Part of a small language model's weights: a variant of Muon for these matrices, 6116 steps.
Each number is 128 + 32 x the weight over the matrix's rms, rounded and kept within 0 to 255. Layers, rows and columns count from 0.

# layer 3 MLP up, 1152x192, rms 0.0769, rows 732-735, columns 0-191
[[130 103 178 102 128  92 141 109  75 168 137 125 129  86  88 146 132 126 128 153  88  86  92 123 135 130 114 146 178 131 100 105 121  88 148 116 143 149 176 194  77 109  68 157 162 108 155 115 106 123 180 161 174 157 160 118 169 161  71  82 176 112 150 112 166 150  75 105 140 131 163 128 118 100 160 158 100 143 110 157 151 116 140  84  99 130 142 128  62  73 128 131 120 129 116 123 139 164 185  92 183 142 105 126 174 131 121 102  79  40 100 177 137 132 115 133  78 156 125  97 122 110 156 193 111 126 148 169  99 112 132 133 112 177 143 107  70 135 119 105 120 183 131  78 111 154 152 137 119 117 121 142  80  79 150 117 164  28  63 157 135 136 194 120  55 168 121 136 164 131 217  95 138  72 161 191 107 182 129 111 123 119 107  86 181 144 118 138 200 112 120 153]
 [206 140 128 119 139 104 101 152 113  67 170 101 125 169  80 187  95 128 158 122 134 155 207 180 190 143 139 157 134 111 152  97  89 134  97 118 105 143 154 129  84  82  83 139  78 127  94 145  50 152 125 125  97  81  98 135 124 157 102 147 149  86 206 125 131 142 132 148 129 149 116 112  96 120 121  80 137 121 134 115 154 123 135 130  99 139 134 147 104 122 192 135 104 117 219 171 118 155 141 169 101 113  83 115 117 144 156  97 142 131 135 100 100 134 136 146 172 157 146 127 133 123 139 120 150  94 122 100 155 116  96  51 137 162 113 150 142  86 136 133 117 133 140 136  91 130 149 117 166 140 106 163 126 138 141 133 109 132  92 110  94 157 161 147 132 117 124 144 124 159 160 153 152 116 132 127 135  61  97  62 139 131 114 133 142 145  95 172 128 131 118 161]
 [121 120 172  85  62 114 173 157  80 109 119 151 124 150 115 129 135  93 115 135 126 145 126 122 102 115 101 155 120 216 116  91 105  90 187 105 117 122  44 153 135 166 151 189 144 135 126 121 144 136 164 150 134 116 125 137 137 125 136 137 111 146 110 150 114 154 128 123 109 128 146 148 140 114 108 112 118 127  78 135 124  97 168 116 141 178 136  92 155  80 144 103 154 102  92 129 125 111 129 120 105 102 167 104  82  89 156 111 118 132  97 171 112 138 121 110 125 164 164 123 138 119  81 137 173 131 100 109 114 168 117  94 159 156 203 145  38 142 136 122 151 102 136  97 144 148 119 128  97 111 168 190 139 164  68 148 160 140 152 166 133  81 110 156 134  43 129 112 128 125 165 139  83  87 116 138 120 181 164 102  78 105 115 100 127 138 111 117 149  82 136 162]
 [104  89  79  95  85 114  93 140 117  95 149 137 195 137  88 105 122 123 126 126 112 108  73  69 157  78  63 153  91  77  89 119  63  75 122 128 163 138 133 136 146 181 128 141 148 150  68  98  64 127 182 167 104 162  87 131  42 111  77 114 128  89 132 171 104 166 154 141 144 174 178 145 106 103 150 141 120 100 153 100 144  79 102 139 158 183 147  89  87 131 125 150  77 138 223 173 133 100 115 174 106 102 119 149 196 113 129 102 173 188 103 129  86 112 125 129  96 149 184 143 132 139 135  93 109 117 132 148  63 118 160 101 146  74 245 112 170 129  82 145 141 132 124 166 150  86 117 127  41 181 123 171 163  95 195 117 152 115 180 127 153 140 165 188 128 184  97 112 132 115  42 130  96 161 102 183 109 177 140 173 170 171 177 131 118 114 122 175 154 143 153 144]]
# layer 3 MLP down (transposed), 1152x192, rms 0.0296, rows 732-735, columns 0-191
[[ 57 106 113 117 131 103 138 167 102  92 138 167 147 153 139 113 188  98 159 126  99 130 151 133 101 130  91 149  25 150  87 142 182  83 161 131 136 140  98 124 118 104 130 159 163 117 177 182 136 142 146 143 178 103  96 123 105 117 203 105 121 196 125 189 128 136 117 219 119 149 142 129 126 173 119 111 131 136 142 105 181 162 153  86 106 107 133 141  79 113 120 199 125  93 160 118  96 134 115 104 114 126 170 103 102 160  83 113 136 103  94 138 136 136  94 133 133 135 169 158 175 117  88 133  98 101 128 185 119 153 114 172 205 151  91 131 126 138 109  74 129 114 122 100 125 141 136 124  88 136 100  90  70  83 102 108 146 104 152 114  96 117  73 114 145 161 185 166 100 117 143  94 119 196 150  79 121 116 105  80 122 136 113 119 140  49 192 139 111 129 212 108]
 [184 121 156 146 156 109 131 147 157 195  64 179 112 118 108  94 166 136  97 131 133 123 128 173  74  74 152  70 152 106 109 115 160 132 161 188 145 101 114 125 123 142 157 136 213 174  91 108 157  84 198 103 141 117 121 164 169 131 134 134 163 175 100  97 136  89 132 124  94 117 136  96 140  92 107 135 125  79 101 123  69 154  87 127 152  97 177 130  88 106 187 161 173  99 123 160 166 134 113  80 155 124 200 136 138 136 134 108 108 136 117 155 168 115 109  43 136 139 137 112  58 134 124 148 128 118 136 131 138 106 103 133 154 103  99 134 119  98 138 134 128 115 128 116 103  85 107 110 118  73 128 126 116 124 113 141 119 142 151 103 157 141  72 143 125 128 132  98 151 140 102 115 184 135 128 122  86 128 100 185 116 141 149 122 150 146 182 130 158 116 170  93]
 [123 160 104 112 130 124 114 150 154 158  96 130 150 118 130 129 140 101 169 110 127 129 177 136 126 120 145 152  63 133 146 147 147  90 142 183 185  90 144 145 126 173 163 104 105 123 114 122 113 141 108 146 124 152 166  61 113  73 111  99 123 175  91 129  93 117 112 143 141 122 128 100 157 160 120 106 157 124 131 134 145  65 166 115 135 107 114 132  81 113 200  87  89 133 114  84  87  99 145 144 117 104 159 143  95 103 121  70 160 128 113 156  89 150 167 114  96 143 124 137 137 132  84  95 126  77  74 163 104  93 112 146 123 149 115 144 116  57 153 105 102 117  90 144 133 112 154 200  98  91 149 168 142 139 154 116 180 150 116 122 116 149 106 172 136  87 111 116 191 117 151 102 158 159 161 156 126 139 169  90 112 143 142 180 114 163 130 169 179 149 121  97]
 [ 86 126 109 116 118  99 128 120 140 114 102  80  96 153 141 163 151 140 140 142 141 117 122  75 128 192 207 102 135 184 178 149 124 133 129 121 163  83 173 127 131 129 142 112  65 128 185  87 121 138 161  82 163 100 106 167 118 130  82 124 193 114 127  53 114 126 135  79 140 105 182  92 179 174 138 117  94 120  66 151 126 118 119  64  78 150  73 171 102 158  97 104 130 155 137  80  87  98 168  81  22 134 145 148 105 163 105 147 140 153 183 155  74 100  98 134 132 136 165 164 140 180 196 195 116 136  90 111 144 126  87 114 156 116  88 195  81  83 135 108 174 139 149  54 124 180  95  91 161 147 174 196 170 144 124 164 114 110  91 179  68  82 110 100 159 149 138 185 116 128  83 141  77 101 135 166 130 181  90 150  94 138 105 138 131 129 195 160 100 153 123  74]]